python train.py --d_model=128 --head_dim=64 --activation="gelu" --norm="rmsnorm" --norm_eps=1e-05 --rope_base=10000.0 --qk_norm=true --bias="none" --init="normal" --init_std_o=0.0 --decay_shape="linear"
Each number is 500 + 50 x the weight over its row's rms, rounded and kept within 0 to 999. Layers, rows and columns count from 0. Numbers have three digits each. The size before them is the row's rms in percent of the matrix's.

# layer 8 attention key, 64x128, rms 0.259, rows 42-63, columns 0-127
122:540445575470456457477573537432523453512474536472537547460564580462493536628466506459547510444574508486479622580488538491533572496394482436499561503512419514490450396467481540452471580502510514487477495506561450385391595637610465498546513467448497438489459470518496490462521496523508468476485519537536461519517482528460505604504458443510454564441485451421483482467441497529528557488387
101:644527447499441469473419572457409567463414517500474459472602485407537543536513466570439465519488483486494552475456528530534507483449503490458440535566582584527597503505544469413443650513457460497482519473474427504474466550542463530529429515442507466504442578524490469429457528534477440380556464492563521573568505516474556500513424472448525461539439521460492432447512484571494483586445
105:458620516558454435488523502504468559446455463513485536602511524612497528454426523549474508395509528579486425482507575549530461468438430526514499591545443495438519443548535519547492525505410473540436501520381479475640470460535536525407544529521523551543543429551503565423521449496479567458448433475532600535454569467558528453458578480479483533539460483481589488551468467568553486541488
101:423508580530474518472554558542481488471487549524511451478536622488462468591570552463553515582533455526542582516438648470546583536538536485481549544491498511528443494466579600395535513525598486483409449494535495517530430415485559450600389543562551510468472428433513449532499573527486480474596526472483463459485452501474473445478467501490456510427480492456529574553474468481586529554542
100:468585495433518490584555403567454474462441437596456505495481510472439447514534488478478546546522451519478458508509495426540538554532424477424504476492488495593478394429485516633469438539486456466527502503453496465528550478588582452535445482430459588517420465441506542541348571459498518570501443482497451469555611432515521448376496528471470477478509458494426506473484503469524441442543
086:418550510539498509561598494441514530407415509605419569537504519488472523486468612468496541486527578644451467454566516489498461477522594454574486395434504448547540535441510492468532541499586439487476570430381545490517514544584504455494538585460539562530464522496496517494482508485466480497476542505449548422562533426564508473595519576547541465517559520518560563554506410479541526510492
098:568565366519464520538490498457562521426387551575573477436507516455506566469528531479512532565503422387438424470379559495404456550589497474456548494495445508471458528429451554493524518555461480567443494512515542561484462493445522497492492528511488504519508548510506550447624488456494517535557554481491537526464456511524414483565506424427552419387513441564585492490485509550473473490602
091:424484459477460568430445525497462610375487482532471353500501525445496436447507472501516444416541476456448477537457492511482539557543470484478454500521542501546637531487419405537464506534441534505571432548515526503474512454465498461533503536463520482381505454508414473447489465597472543436561487518407488492555508368375497513589529508498485474505499478454475497425495380497506473535512
096:541482530485506524495530486469504499522527547499443507484449489514615547462461505490509532595411544479425500479482504502434453530478577492449521493570456420556553489409534489532553481438562576460587541497493500596598486440381526495510574434503555477458431439468491474533536413449523460397461594397532496486485555495500535492507449460485555491509408485509445454405528501660562543437551
093:587441480553588474470560554483551452539521533529463431493554540519546454468504508482507525550456491490394532499508471629433570490489434491478490386441575438488460416576448445501510477397487595570478586506500448482451423512490451536520471555429471487448564528560571550521471563527599529517470447453542398467373535574489452523513491517551446522470486403513448521441469536465490512507529
089:528494651599545436557503495530472530511478494447469385521519461636471516559502366526430577506485493537474474486442492481488529554524554580518555512516490524574537566525494525502473507585522550580445502489475500452483459550499525479483539491548455479480582449413487571472479531494517415547563508408500546543495499437382472508512524534548515394488548441436388480495509436461573512458413
106:566455482549566494492515488467472452582467500512555553476504493421491462519501442535437482575448518497426529417519451503478463480474503536576433498540505519516485453443486426521497487390474467481514466542543470506501583470513584535457548471513441406529538517466473512462443388453522565533431416548479522504529493413472458453554492443430343473496595380653519528486519524577470548465403
107:464514469508464518502501625436504507539494482621424477438526563576546498409526481473508577485512521579536476508478604440498512451588589529513550588561522494525539557489434507469510663504470539449523495472557467391542507421478522444433552573565519472502511457471483483558501495574476527468527506466546514515529521572492530510476491451422518496474555518451403414411537474560511446625459
098:433447509406611491392499554495498504579538525507490494485554507470545601437468512541443397535555477625518494530567539430482542577537460447464522451485496518479499516427432514535514509556576499460579541534579435428562437474542530470512549551505506531496488531522457487496494454496487427520508589508593497537507542541469397541488440522571491453425533535493388530412452571495548426581575
095:419463534459476523520502577423507427553447579521530441511484574548510482628423516496509540566426465536516523511516497506504577515544452602465477456562462564538434528473453473583491507487355510511482631495411503570489491541507536476456495449492521420589377419426531515444524429523493470475472498492509542358506459509482494477531514395501443498546522489508487455437531431471468485469554
089:477535517465459535530521456599520524469490457568482471513510547501597402550573448577413472614536572505496405579513475539447507515567483485578511502479451471405532470457553520419394431530489506574508532445417463528578458525478429425463480526465453532478515596529438488471501531499463501518474502493565465557536492532588511518536547519482576504478436493427513488576363512511463565573603
108:429602487452484574469424537501477525498532476622489539539470505555453468469463458537519510442518509576470456532520573498517548507540575461548559512486391551524552411534475521502544508510462478351533510519517599520461479482506534489440455496614515544516629461441423417583491503477556590516468527446541556497585549429472415479547526438513433416457519509486453527458555506462485454518411
100:531572455605508520495538521541603398439472528580512454436395462510472369506561526529531584426501452487536502503438584484550454624497505463474452478454579469496563526472439596474524516421496511501441513537518542490543536463452433448511644523522492511454476532584484522524452541431482451525569419525547472579543561451515553448525434542511497492490545505492468456528510459501527563508605
104:449465485403505483458454558436510571498499528464472440479473429487549517446432505549482416480527462502482610495509457469478504559615518507382517549695477503523534494480473454538539503468492498531546443422576497615561457537539469455550478461514430455544482509488586458535499476572564386419424508466600450472482464498481488601505587520506469435508431501507463513469466513503570512474514
099:471599559473503570527516435564488385499524471530504535477540550524585475505624478368485602468475555567502511454555497417424494530512521384541483471438563458464504505453460495494556536548552544579496450386480489369544501515499533522569446514487420493468470520505570451528484542617512531472530590497487500538483507558476413520471534492479556588450455498527491524411493457476585484502492
096:418556533465552634491558559471495576425500504465517471498438567476488449476492568411546525469564497469479543450513471533523507480451406474518472549445513519601539477496530462493538619493479516484448499470554546574557484526583527489475480545582495523487421557469463525497478538521519511487476373538583483418485498607476478390497584534437458473502491530450371504430553563395579516528491
107:474519503447431436482500562472559472510431366509592464532506547573394407516516559501508589561580508480517436493550501520527433405436532514543577445453549423482455477572512577552491469463488465488360422516540556455562460524514504539540541489602445479443516518526442483493465560459457515446502526461430541497445527412547516465416553502454455498495445448467532565472468441577472502563542
# layer 8 attention query, 256x128, rms 0.265, rows 43-63,107-127,171-191,235-255, columns 0-127
109:522475595422473564426530397519507353603571427508460429503563517478503523478436590508511451552471507462528537491501605538555532437520490489523558516474491369505590491497464461512494448392512556536529485465516521511473495411529435449508587367531541516457491483420446495582518473633489515512511454533450481455477531513500492564536453459485551533547507531544503464461572455453517534554479
095:475486439511511497475611610492530510536473436454526449549540478476476518492493424512450523478442505485502466580507624424531547449448550544446569407477515475490555471497536481592508488481473480397465518523525476509490491501568478514477501548549460430589694465544450456510542484475394471536497607496463524380487499506548476562430516536382550509536536514465471473581561468548484525457440
109:424492437530467539364541647499540543473498551501467484454525444502447536481462523501458473474545483538466531485493568526569527548529510531445448510444568482476371449409468616575454522454467422466478578474421473485481507430335451523498475539536502465450534504496520487432488523516446493589503506537521473498492478574557456384433537437534452518506455509588494461507433483490510460564583
108:483513392580480596522515452424471550560470482447497500468469572586595533482539495420446496515446433497525494463450382417604506567542507508477524419556581624587453423551486493618487548553407530469489496437452480441512539529443505467413540474494445475502455545526538526483568507515529470444471487536516530447438474513510512464493595471519504424468540477511566568432490532483414517443505
100:484457452454421518433560539563533500493494564435452504465441529494443622488466522503527542536397449492550405459535483474505487513465609431518442573461573477558461476506518482565605451429525443442528478486413455529375478498514502470561528544510535433525550540514578472484508479442410467447475546494433481462482433504571506498466564578380589509543478464472446563477473556520434419560510
090:514528451546467497552462523524522555422509519443532588488570477441480528527426465507487419474489543534477481512464512494451498515514374570517458455508440491461588589482423580440488464615521426323522539632558511461486461532457537493587602577475548445471518432450543517466545552520548459481525544487546503560557483496450528494475530495509452471470480426506525585398447442458491525501555
083:511529627601486463547449486523493446553547462559439555475464494523474439479558461485417507468529512528395543553499486583548533524533565500503559539451431406536563452509474516508574440495446477509391527576519546561546469523542403497508484506549522468559394464461495494525459515489429528503457516569531483514570510445403539486623499424547409568457466596504442541493504432484535554496599
108:468578584516445521539545472563457535451445487581498484442521502432586411449519524516581461507494470573454621526529499525512476507550439489450470615482524519580561585492556449508485510428569482472522435528503507521646474481452484487561536534564551426507499497516544449429518482513481583516443442535446569579470469468505598542418459562431440511504459513447607561478504474530500471562583
103:573485529452431480509449476526507598480480484500551577498461599425481490533551376507526479486570565487411581505546496532495444569510404508504484507454471467448642523512428457416448550490497547471544510552569431513542494532472517491443530520488527534479476561514539467517586467463541482512515442462450491588477486516450573552437555532369430456561450527532541643454477441484566545449537
093:618550602539507488479569573444473474414500557425465519457572444475537476537565562565485479569495487572521525524496444536513572464447473429554481417439478500431500497529542539516555573448508530452504424515528534460446439467492414593495560449462516446581523484605477468479506537386510537474525551503571489497421619508451529433462582415487448592477507479508496541485524519544579537552535
101:563503431466458598591464587462514578503564467435457551503507466523436486531493506540513593495483557545533569512416460474547503463525534665452581523524505598491391567416532472410492492515502477466494505526516474514474531500596457437413439418512462564556435539477486455502576480521568427531466539579524489466572481501468507493501520551510492525431432537566423506568458447476520419546536
105:435571479515478530356487497538516479586531473535484432545531491514542495416409548460523493526533545536445493477546544438507582439410534452498442490475488576545567507487488548521580476453529533462493472634543477417497469471483449480623484537459474486483519489538547592524464492590404526523557505596466439628540506503523475518495435477533562431575455497404568475450492521571579491469489
117:498519567496505550472578503508470423571512536621517497514518603438472550471404429559535522470535487529462505494431494486614475528474538466531484554450435548482557477516411506498452494468434468519462526527450480477483620483499600570490532546533481445429561542576471520523496528574456481501540457464460454550477494567505522464460505412567459495502372602491539518378486548529512472657491
106:527423414489471480428520493404486484525502469469583488480554554516480525546488454428546530467436529491525495468557464582543494531525471561503535549485547587559393423548549545612444509503482450549442542506447451555544519572458451575490418498517549481493386559598502461544447449538518516465500447569527549472495475433531341552447486537524526606462517494541505557577494486532565465570571
101:504569491465489415472489552485489526521514523428412528569507479572462495537551526459475416458571481442371471456522549385482486393511451435471641556520476542447592478571514486398511522556446521563427581533483535517502426526439539457494458487502533534530611488481467454458545459474414473512491478509454481484401476464516404525525469410515553505554517506512481441515460451410437520488423
108:460449498435601396510459472467440459543506518545481516501468470467452454492451596443520486470512490428501400462405461441498529463502460450597398483543483580470543485506466520545496561459558429603527527413485587557481567458578512422499462557474513597420506500419481519482501501464633464492564440423562514515496425476537519458559520518585467517518426456522508523447558522433512487512583
093:434542520527482372484497404527492486476567512483506493498523559597507462503507512436475626542517506514531448544439475461414471577530520523547499530567510469593467515532481466421423478505509470584536519552560528416482502502507427502507499503499553455511616427546571409479530437545563439506514555553451473560450478446548446484473575499497414494407495524544494646531442415577540521582495
101:413507577440517514425545479529552488568548460509544488496493532505472477442573461522483490517569484581473600510453504503525475542559494554489525629480537512483521415430421575528571640461494484358424453603488479542471467426419505547466541452551523442441487454515489529523491586522450509453478481525400516589516521498456597433500463490464430558520511534394529527507493476520528508555568
103:411557497502475539422439517461584493490516507582530544437501537540496432501458505543456473570467374469443537535451382534440512457473522453496469443503483640532553628486528408457568457561495586544572448528540497531483573586460514489632535494485525507501482513537563523424420483506441474491537441489511437446512523562498564520481477482468484433414392513498531453465468465445489531481547
094:489481446497493523518536490515499629519538484500523482454575433528530506429543512509556580496481537488560443485447486524475536519486574600411427531574538594486378556485585537550474440452452471469505477542473450508475370417491497446511529430506545464542527554470585590446464498541476512468533491441587489383526464424547540469454555604500509533535581464509409503549466472557418434495503
104:444506460511455492524426477513471544424532485441541524477469500482532458584591558354533564509493446538520584522598489494447417518571520453505493455541486445498510551453470476562536525551595481546558490509541486389548504552605457506546464526511488469503507434535488568434455433526661474512549571467505513488495601476403443472503599527538527498379573538513531498487524534447540488526545
087:512479538554485495445460415497525365522410521410486441385445517523586446475534648511465497480422494418508464469457498595459539542502516507522469465428448508455553526534485535573470541588512512529476420498550501464456536424565487501517426467515530428482515558523492544549463501501552403491510488475590461533443453509570493556498476585516562485438488431532566421423402506484552551546448
098:588489504559454502556509458547422444517464405472460481470435416601452457564490481491509507496458514472580595583536469509418441493501531454530526457506484489513390480521489610550490529556481485507521514475568616435531525582558522488537429535500575472530547455522475415517587506451557478497436503425533407441432557532499457520553531497536578519474578411423532479563537501528543492413585
106:455513489553461503466531553532569463525535559546447521495459456569442602522464460533529537550502383529512528507453581465564506482511421498535606347494611553437556512442525494543506453464522546546549504452454478548488423495376509474510552437520572495616552471518491406500554414528464442473560575486503505457496527565533489445437421491477501534544584437537529536575430468474483523474483
097:495537501514474542534515466531462505435457450540487481475513496522513563521540535481455504593462473479539421453466424428534378485465481537541533508571620599592622492561551424478524412555483484519460506520446555545516400579514471528471451458507506465382492355534422498504496526524448491445518565551358502512505532499499523555527448407516572477468466452522525521578471470495464441453542
089:565566458483478543546498625535533382519525422521497525540456490513519563425557527447486508522523491489540471585511526517531533476550496468440457473455523383510574506448510474592613471464515478502525513618604509528513563459599510507604448497579520508476485534535612530512542435511542458419474549510491426504543499472376457436519517531517604484560423527476476548530481507590507431530487
093:368535548489534468558450576559643416570488550443412456461501537422473463496481444564459490540505435514485460564587488557482555551498451510596511540468490480480556570474547545464475506402590496446510533517410529537515530523569480432534566476530526498529473587554409651442523538506506496545508486527563513541438477461509494483529463440469535468571539527591453572509506539568499529503492
083:510481527518507525488452552510583484532530489552498499442584488472467530577477573440513515483453500477580562390416555504609549493409514554577579422515475502448510441632511468539545615496510489539523503423518564436568469559397462589466486530408444530484493543570562472441453492485480484537599485475489468505433529483473472373533486478521435439503508549546585456486574495493484457538468
094:512541542461510492504545575506513485546432502473430488413495529583492552491552500577490587537566527434532504554581460523444474550536513555483495525489504467521540450492534481473594377509420571452505462424513351541553501496450559481504485448453516570441436460459517518545436481494424472471549532587456464550468461397520438435537320541489421465484529444436414455505527476489485538496479
095:480489479514582429554562463458522521451534477577475471527500475571521478478503461622436498487524505521419541485451480613545581504502421475474416495460529452491493543538534526529473580554444519528468457539518444404427539605436410536519435543504500433502492537534465508499340474488525388533463369511453481491428503453413458454448469599493462495528504448424522582495507507548528513564490
092:541429626488489466528439513477465512555574500450439496473610476481499472491538533504557431481398524519522548439402514431400463474516460513482555457557497512466519517578493481572563494457519506463514469471497546511498499452522520495514499510467465453614521457537487530534604449605497547472512528492547407450451402609573610389548545458527509486444543520572456438549554455466440514412449
096:552454486402479585480497426482541448636476447519506487486628546429468524503463516496482481525507560511447458586508452508456500591478457485557526568493535537544466526528537499466549554561533519498510447527546498407460564550510496563458542451426343532554445451564442517512506486548562518411464516544540520502530503501484488542461635542474437523468572543467435446488516508638523514594467
107:523531500466492473537505598537502449469426492528439520515514479574562524421512570500588538521433514448463329464432461417426455480487441535509561587473526546435597530522540531547589525586570555569474555476476464422506556456440490453407527471450571534453423468504440490527489491527446468565574494474439512502504525411477517506537472442451500450528534437512463429598537550574501501479558
092:596539451489548601517509461440452434507428442576512504505449507559582547463463542505476530517419506453493658496449470563564457563447530576458505434537532583474590456510539504554476535532463508524506403551434493564495623491507446504431414452419413548525539500500562473505488373468430385494485515519567505508513509537496536489520543456515547486485456478584495404511483560505482491511496
096:495426503471530436510462663515556525413472565533507504553552486445469594441505517505407490510482547474530441498528491463502526541566527537431480505517552491470553477530465422457552476465542587464449507560425375431419470401489527554590515574515528547485475345499519468460537570571503538457498500583440490586577509432511561431518426499490506486522484493507541505511464500520483466501617
103:501534409512534523491450502496480568535559379487477539553395537470379523604493482529465516504581515508536499469533483495517446511564482531472599535539566492546519493518521508441398455524513491486601433506473609496549527502448458510485585439514486514504551487470416512486602625561511462509501613494518533411485512464477519545492517538634553503428535502469499449596432434519527487585456
092:506513443475334492449573476560490427486515465489486453530490594578487544525521389506526455551508488492514548450443483453505525497458479546587526436418542504505605410492574509457482508471464560487488510445460522385548474509580399531535487569444545501422562494576495432547447490479544462492557565532545584508485558461449420503478587456471540449484466593524420478519543576508536451444473
099:463571424434471363509575452483558424450431674551520418561491476492436459590572513512461513514439519507488501482538522503481577567590417449546514417447537463519571514466433549470466501538454512538537478522487571548565447543554504512489523514520483475507476484539484609422501490489570497554557466553525556524435585438532452496537465518546464562511515495461466456564497418402512546476541
103:536477614417496551506477500481556539478520511403520481518492517567615547435486514502568514440604555464433565552361641488495549505470551495443539531545513530410508492573506475491622481449523528475491557513510433486607510430470453532467526454418580600494471517478492498495504475476476532448601451535524511544504459438525513465492479547502471471559420464551428462459483506590508576548525
098:453581587512499528630568453513497560572503498502479589505435435558581528435427554518416449444550577446481465484515405470571552540536490481500498438581466511506538479526497488563484499638490591544465430384536532456501536439485468473548514454506449484518479525467482555550482524492469491520540594431553408456521524538518506548565521547512514447465448444501507495458481540356402478518501
098:422495543539531376455485535551477516440555456444481534443540416601532524450478545487531408524506493506487471444453484537450510505518540497536505532457605425461519557572579427496511447458403548439494555525464423489448386463512437506485531545571567520495547429605457512532423487581405588457539459535506491435448535464492433570490448523451528447466469513494505481538531445520557452524620
105:583496482608474443549499519509472499501484503414604449595465482458487461526547419512478497482510472519515467507589481453509455457616516538615573419499489462556426456523509481512428454508428489478422541516530473499418444522511507499501390496514443519502469506440494517433512571386514628492538417391478453445464474492530487585518556528478540488446586494506526537559443482399438462423518
094:583509584539491523367479409477486511603580387439448426478538503522584556432448556501553513499549548440532463455476595610515536495471501515520571518589494462520502523508540385562418552478498511483497489484579583466448445426468548515560486479504506487551548533446517481494508427537460537487403451586511530538608490560484506462480527581468512549462477504432473471446538528477535518576547
090:493473423525491496509517497476484488461578448567419415538581481508431451476522485523483549552535520464431557491466532515504485459507479549501574521577477500482466496491500445545545456487450504461510448496445553403385474331528457392502606509562546506598434370452433558568411517567536575483509477577531576482504519506582475535495545493476559475512562499499443491464448459518453496504610
086:426510492487446451595473526590438434510496603566491528454402467471526531537561450544488489546490484554589427537431445433498597595632467536392469478500433551490526476545537512523592431442513584499438457484516463518520473561547519588474555530470512429476544504553580523514544536500475477515558540485517558505482537502503545531564527476464512504456620424580533448510472527449425512420463
106:512544489432557527526464511502518517479411496489562564488466599501579532434505443496547431472490587453465516493501451483528505433448514543484433431508550529469541510497446569524455591536508387394548524492519513432506595511545548477418493436525455408489568571581501419557511460484451466567492547446567485471555440641451532519417513464495515414454441495537516384487452501533493564534422
102:492594382575488510570590554554403475427426495581415544568502441457514435468557500568551517424449480524509482504480446443550529497571502591476499459479398549419459487518534500505546509528520506491522503472496504407544527511488518387382465570532536488531449618504523467567477599455592548542519488579445527536489470493487524553458569540447494441544566437499484534467523495485529450448507
089:564553505527490409475458506487451485456500569535445520530484422432467511560531452471482504524469514498470478532419507520460445529459390569572557433484407554430524481439505473560522560435461592481557502522479570474383435405475525459391496577509541436547544482432452521450440564512547448512510593532448524538538399509489465502509554402482550534546530388514499486457576549456475527410541
082:486492570425572412486518473539545446546492551492621490481490494530498598470496510485526508565465561436480414424509524454500567509455570529493459466497480510552533546483450537419501509454512463529461557441571543462523448600552379538483483462500520584425552520553499493491497469530449458463577560460605516567525397393522462478533541549559398525497403539563450475436582551493551562529543
085:551549409401489534530495459539390567481457421572588352446469585469467458542460488450554493455479494469408468535467497509525472507525517544499511514508461490489640457550601572525518517435469532559456476550490519583448507445562478468477409518509586536542485490521534498502516503447520558483452416548507503524524580474601512429593424515541578418507457451479491536568494583504501485476503
099:506551512479497469492483558501478464540444611483483462565424462472523476469485423467434491547531591516547583400506366515498489466524423460559469505532471547408459499566491390493480549534464463536474522509560590506477462500525605572517467528516467456554502515450510456401516578511531513532500536552514435474447612529516453449521400536489538584440554494453535490631560482412444505474414
088:440536495584575549584468446564623410457424465550501434385520415436483598520567486490473483537484504519465526502486456538465521532432516498483595509471480498502497559483576481491528467544529448501440390473483525496573460446564380500524518401661493448500484550513565520492436490515465476480494468572510514523477532378555481446463559579494410480497511504476534510495494512522451459423522
096:536538502494546497486518483416400505527499507574514443518504481358453521586498487458487491529468474482549589455522478591494365478438470491484468446552527616613550481455498483516537540576422471454566500488505558449537543512507415571522550473469456531479526453564469510461486460590445535443416604470558459470495573466515615438429495487530511517514552482588557508523468608556496480517454
100:491468502418534526423503475501462398513453464537411478481419557551573495452462558523563572554520518464452482499487488600542448529462473426437621446388431496530534491444511596558500441382502491435448453547484450476486513585485566450516472491505578548518445421458465546488462571480428559533522543522500507497572484491538493563506491502473539443470453640430453444440476464520476581539529
106:532463489514539466532506543478491439492450462562484513368478508475557453476442520464490507456483536538404550379472462489486475573533462522493405487466430539551530480453417472385428467417454480457625464447509507485583518434537553506540546503509502551515563461455576472464465552484564490553447473498521545565502496529532537442465586526494477524437507585400449433367443420484535493608509
083:401451445465437609411468488586514608526492483555519429533492570481526468382457572543514469476456521551535470450427509494454477503467559563432500448491489501508538492511418551422514469455504420553603453532463525500482555490606494464420475537544452487510517453532513527448462556566589459377567524473523573524591494516506498560550518413455415525446525531570561513493504456458511573527477
104:574610517453535418470499534496574509499516531412492522498460546487547523435608574493548521563529492471441503601459582487491411466540537421564474560553571498448514431494494443596482594505469563576540503404493437436461467553522487553490519466552548469526548499498452524506501511414501469516543436514584478540434415597506477475437483485442494520468528460535513511516662542489452429470438
089:492423587469485399502489569485451485548519540469537502462553469596471469572438510513458475519524600418578489520574483545556518554465623450467590427499515460505454545552407552508542423484540510449518500465530548463537502449491568638531531532517485605468513422512468490464467478456476530471577538466570604512541502496511474534579564503514535452457457614503417482473475559541481474549591
089:417397409518484494503565469479491505492509530506456467572418540501507431477616538536516482488522526569610466434520470590452467494471487450522553561441471395528479474524447510585521532561515507486402629444463482458387429511492493464516525556467584491461551547544432513579523493433455570523455538536575536443496477494603472430462549571524574502437524453448485570543474468500469557496454
107:489459555401481489443492489417532502578523461472554491432550509410570542488475499463443500458553546505476496507506504485460566615439543543423492641499451541547477533487525488478450486362495557525500423561542449531539492459537546533467509438452511586583491532504592477439488491470497405422409503539518553572613462528460519538512438523427436498452543528456517439511468560478591468594507
092:444564530436472442586493590532568401444429510593446538421461506516576517489510494559482506536490438536465428616450471391576521556480539465494577395558473496476525550533534498524577533485437517524493417509470394488554471505459539532576452443448472548484494508467506636488436437517542467530570464450490548483474512487496441478493445530466449449553484456555556513528445563390547466514527
092:417562641481462507555524452591445466544413500482471457480446531628563491417559442508524569490501496553529527470521591499496608468485508475547501409429561517499568546507431503472494440504602482502425549476513525432585543598517461431532569470491531488533445508484582407529535538583543464529452485440451439515500527486537486547478393449443546442423526503464485526538498517545522555522520
114:443637570599469452479487506478472461474434531473495440570530498451386426544640494548499572573539456512591530482543408450540384542457524537552543407489504526452482504450443510555480541578441544448546455534431510483507466556489590548482499525519487412466492516520462527396468571501519569535505515456523471477441524493443448516464495496505520553408559446556545498553487503476456528575562
107:532463481511528522468434526512441439442488558406567591450485513586518517413394505534518500526469507542471368496456552490535584462460620468502466546508514490582511563434521493497585523576534558450512498520520462515550478501519442556491534477560524456568491571461498425617511449496504414488555464484524545473466434432534493495538408433484517415535550446613564520455459483623485479446524
102:532527452421490470513469601583526516492528543546520509423462493528472573532506506567523486478539420485466357493590498498543512462531539549483459504565502597504452438450559396583490521486500480556510575495485481454557507528337466391497535449495575453517427541544478529471492474529457521555543434484408523498431548529503502448599490573490457508507452512557543596541519423452565427450545
091:468471524461565549477503590509440548503523393439487464564543520473427467557479414402542455465587445539513508442498460502521504525463486509562463470583498447517520447485493493474414484402496391432510422519532448487532516508500486418477558458561486522608459457477337469534539533491473452445485496559482529436413545506579574408517603615510524433463502464494474472431445487465522512499478
096:420550425507474435500509498470505443548543446511492507526457497467464413565527509438481500535509532523526508514513461577438339519500506539635439521511522587450559549441458502487459507544498445419449543478395526444453541493441520433480472563482594531558550455476406534453508484519499599490495351444524510541496517494541474436532529446524510507536525574435469459477361474523515607488522
096:533597503408502474560524522519404556502517516576430460469542417540458559557530568495404483490575429463490445439535555544538453477613559539506471505548556585500480459486465490511468473396483528519467476456479518472581536480404501429549447550526455567485546446521543517487550567574531536482492595503448521570541486616419428573547494437522467445461447429474457496451523497426541555576493
106:508483510482481389518478471514491390387502621487526404435470416492452490517515469514564451474540463483511567514518590501513543494516426419511563467413467543538489478471527499578552578527563420463506608451479580558453438415504477491542563587511471547523516500451501544617515526471581485476545462554513460558431435541516462530580425493487444609507494519509552509513495531544555465409524
106:486438519524478589546543423528482439536431527413558483509539465438622452496478541431558406522461426396517549499476509554565554453438479560463544389497511507508451583545593502461468406546552456612579509480446485551408455493538480494575508575498486491504532485496546518463470423480428469427527478477502561499542432468483544473434562583477524493517526432546530437479440546518491483400483
093:486428558482580482501505549450499540506429577508517461489545442556546499432466538389489484400494531482462480509461583503503540392381461462602505510499482482495426637592486451538412550543575447534525544542445520526552554386506521518547551483494499458472465503555557445496478536455495530459483482515460535554620521464531496474465496483483533527493507540386428523462455458617555474593502
108:483513472380550528507484472520529516513527496417581506556506612410464565511462486476396473525512505510576454529507428515471491497380472582559558530554492542522448570467475481438462509565489511606485521521456409440477466506591468560457513463554415458501521548569561472480501523418659499450492496519535505492582504570472469508468483526512476529467546523405486410496543518435475414598445
103:574590606477634517526484528451482545550492541413437541517500548492500474534487542522448577495471543570506498395458479487501357487507437530554478428511428493564495543396465526469532492461485447452547573492355549499524561492425469505454564508497482545459574592488500518406500481461536519530455450488563526502468518607558555469555551511562452446507527446521503562527522480469505464595442
111:487463462484498477505478595506450429469418576489535551464556498479519497468488457482468454504497504484554508440515434505444478500413475488486448466596472438546445483555481492557505475596525453511530531527533485474483440500595495565380448439479576423516599457517589508543550431386538409461461529509565513514509487510528522448515513517379511471568564496497410456461345618572499540519449
089:511489492472483472417602550445528482477511501441482492567473367549530445546555514433556471487517551592464398550463474451592492471468471490458442530514558509506588472564489581499496526459483535450540528464560438588433491493471460465359453473521483460459523453475375533487441514598519553509562489516427518551525542590518510551460471503573536514458566455433556571507579597548488433486509
093:544565455530518531437465465482502594472566464421490430433476612469504489568379524399427463496513500551598529486509512392600459536543536609483487501583532554524388487509488517506502471500486460489510492548519480541432507502530487527505485534538529540537505474462528597475525582562438488499534478536517478536591465540491566574483484435499435450597499531543534629498498449412507401578506
093:493558511458534462616610456387453432446460559512517514471545483461506548499482472475496468538584480362455512537540499517435452547486489533525403453524512581521445506479473434479382495524455514565583649458524462580483457497494458478445502552519500452427495523597480532506509539520486549451571420481589439485529573577496558486530488436482501604518502559468466494451454442480547571513516
098:637523477550517462473525415492471567559479410497561432594564355489489478597517598481540519402519592482484499442547526572537471484540413475526556543459567587519485500427534487541454481492488499449472490504477524453522535597589438466535533521558492553470573542502430466520534535504489558559534537485568527496494434510483453585538574462540540583512457529464504471446555477427430439481468
089:505521451498609454562593508531536500399470538484478574522519439560525509485631510473533488475414545470542495433479421518528559555543534546601489488525527449579574491412499459471465432530451522452459510474538567543471470547510489477553547484430402493447440491437555539485467407474446494442457392532565515493463463482450585427451551475551431523430498551549511573455429509580493477456413
109:398484466397447462448426523563520472556446474569561431541524551405469483447454500468480490514565490502559532531458469537527455403445580441487518541504527516483540525476567514555578456504559448451481457408493458440517528465491456485559572434482490552497487460561529477566433486512490439509478538492575470421382593419518436445443393499459498437521580425405471470519519510610528495524449
101:529514428462532562438523413451499558566463521455518468471438504456590541488417492501473446492433466472467450538528464471451509521515511501519483406554509481496509430496547513476429485608588585544463534475437451587472540577608386421486465494460480495509417523463545425540478437507457462520398536452518513450671518497514488389485573573528525447470438471502483535496454550534482445545455
115:508399526470545561467501455501518437550515429565530539492572584582477505476506461455445499481489499592493566428504533517471484463448355472531500524472451471555565518416485504455405503493536465534497463505448418493561522459472542501521480464610397465521475493471449475535516540540560537471480475585447558613473506479505494468489475455537562549500501677412499508500575396520527519574411
090:417494400480467477512560447469411569515455437569521479556462519522482439425571454513523446539477382515514457415446525513472418580546485520548450439491424525520596454500433435450465514516491510496505446486499487502563578683525513526545475569521561539495451419493470539554503500382449481545522471451516511524439587471419515503523479568523442502510522641472488458488484474480467557468500
118:469613542462444395514495576535524559468502534455485469540456404490414414492489525452559465508498582557492432464579461503508535474477552549477469524536438486550438415453533424506484578519502480392449504484527610501447504409430504522466497543551580472448528518460463457477531521443453484458559383578445549542397586511556505568512508475477431540474484513408516468445523395442508508524485
# layer 8 attention value, 64x128, rms 0.297, rows 0, columns 0-127
093:462620521433523446518452594403477531454617518477488535544438440396417472536554593473494529592523464449446416537551399481451555512459470568527513410411588523469566542472448552497420496516535607522439566497511471468483604527566467511513447519481423534562565531498455574487477520495553499497516546465507467448515505538516467482527546488522557499505460500550504568459485421500543406521470
# layer 8 attention output (transposed), 256x128, rms 0.192, rows 0,64, columns 0-127
096:507419503454533562489548395557436464481467558548491577490549478488536422511476424525446506356394552531487521512512454536541534443574433453384510479598547490585528517537414462493448509519488514438501526596461547534496502499476517571467606415447548528488514501515453468600482561525475438569483532574455572522465525486582518511526539507433501531473468461441423566496435556455519575475453
098:439515489502487532453575448505519619445559496548501442490519446539578455592461501449464525433527533480497526455429453533510502535470476513520498584471476494599490502496646422558612483481460544522526386508507457480434530499519484459495552620498537443447454563456564457534476540544535471474477421447499544441535619427459533593469429522454538561589472478466493483426550469402503501474540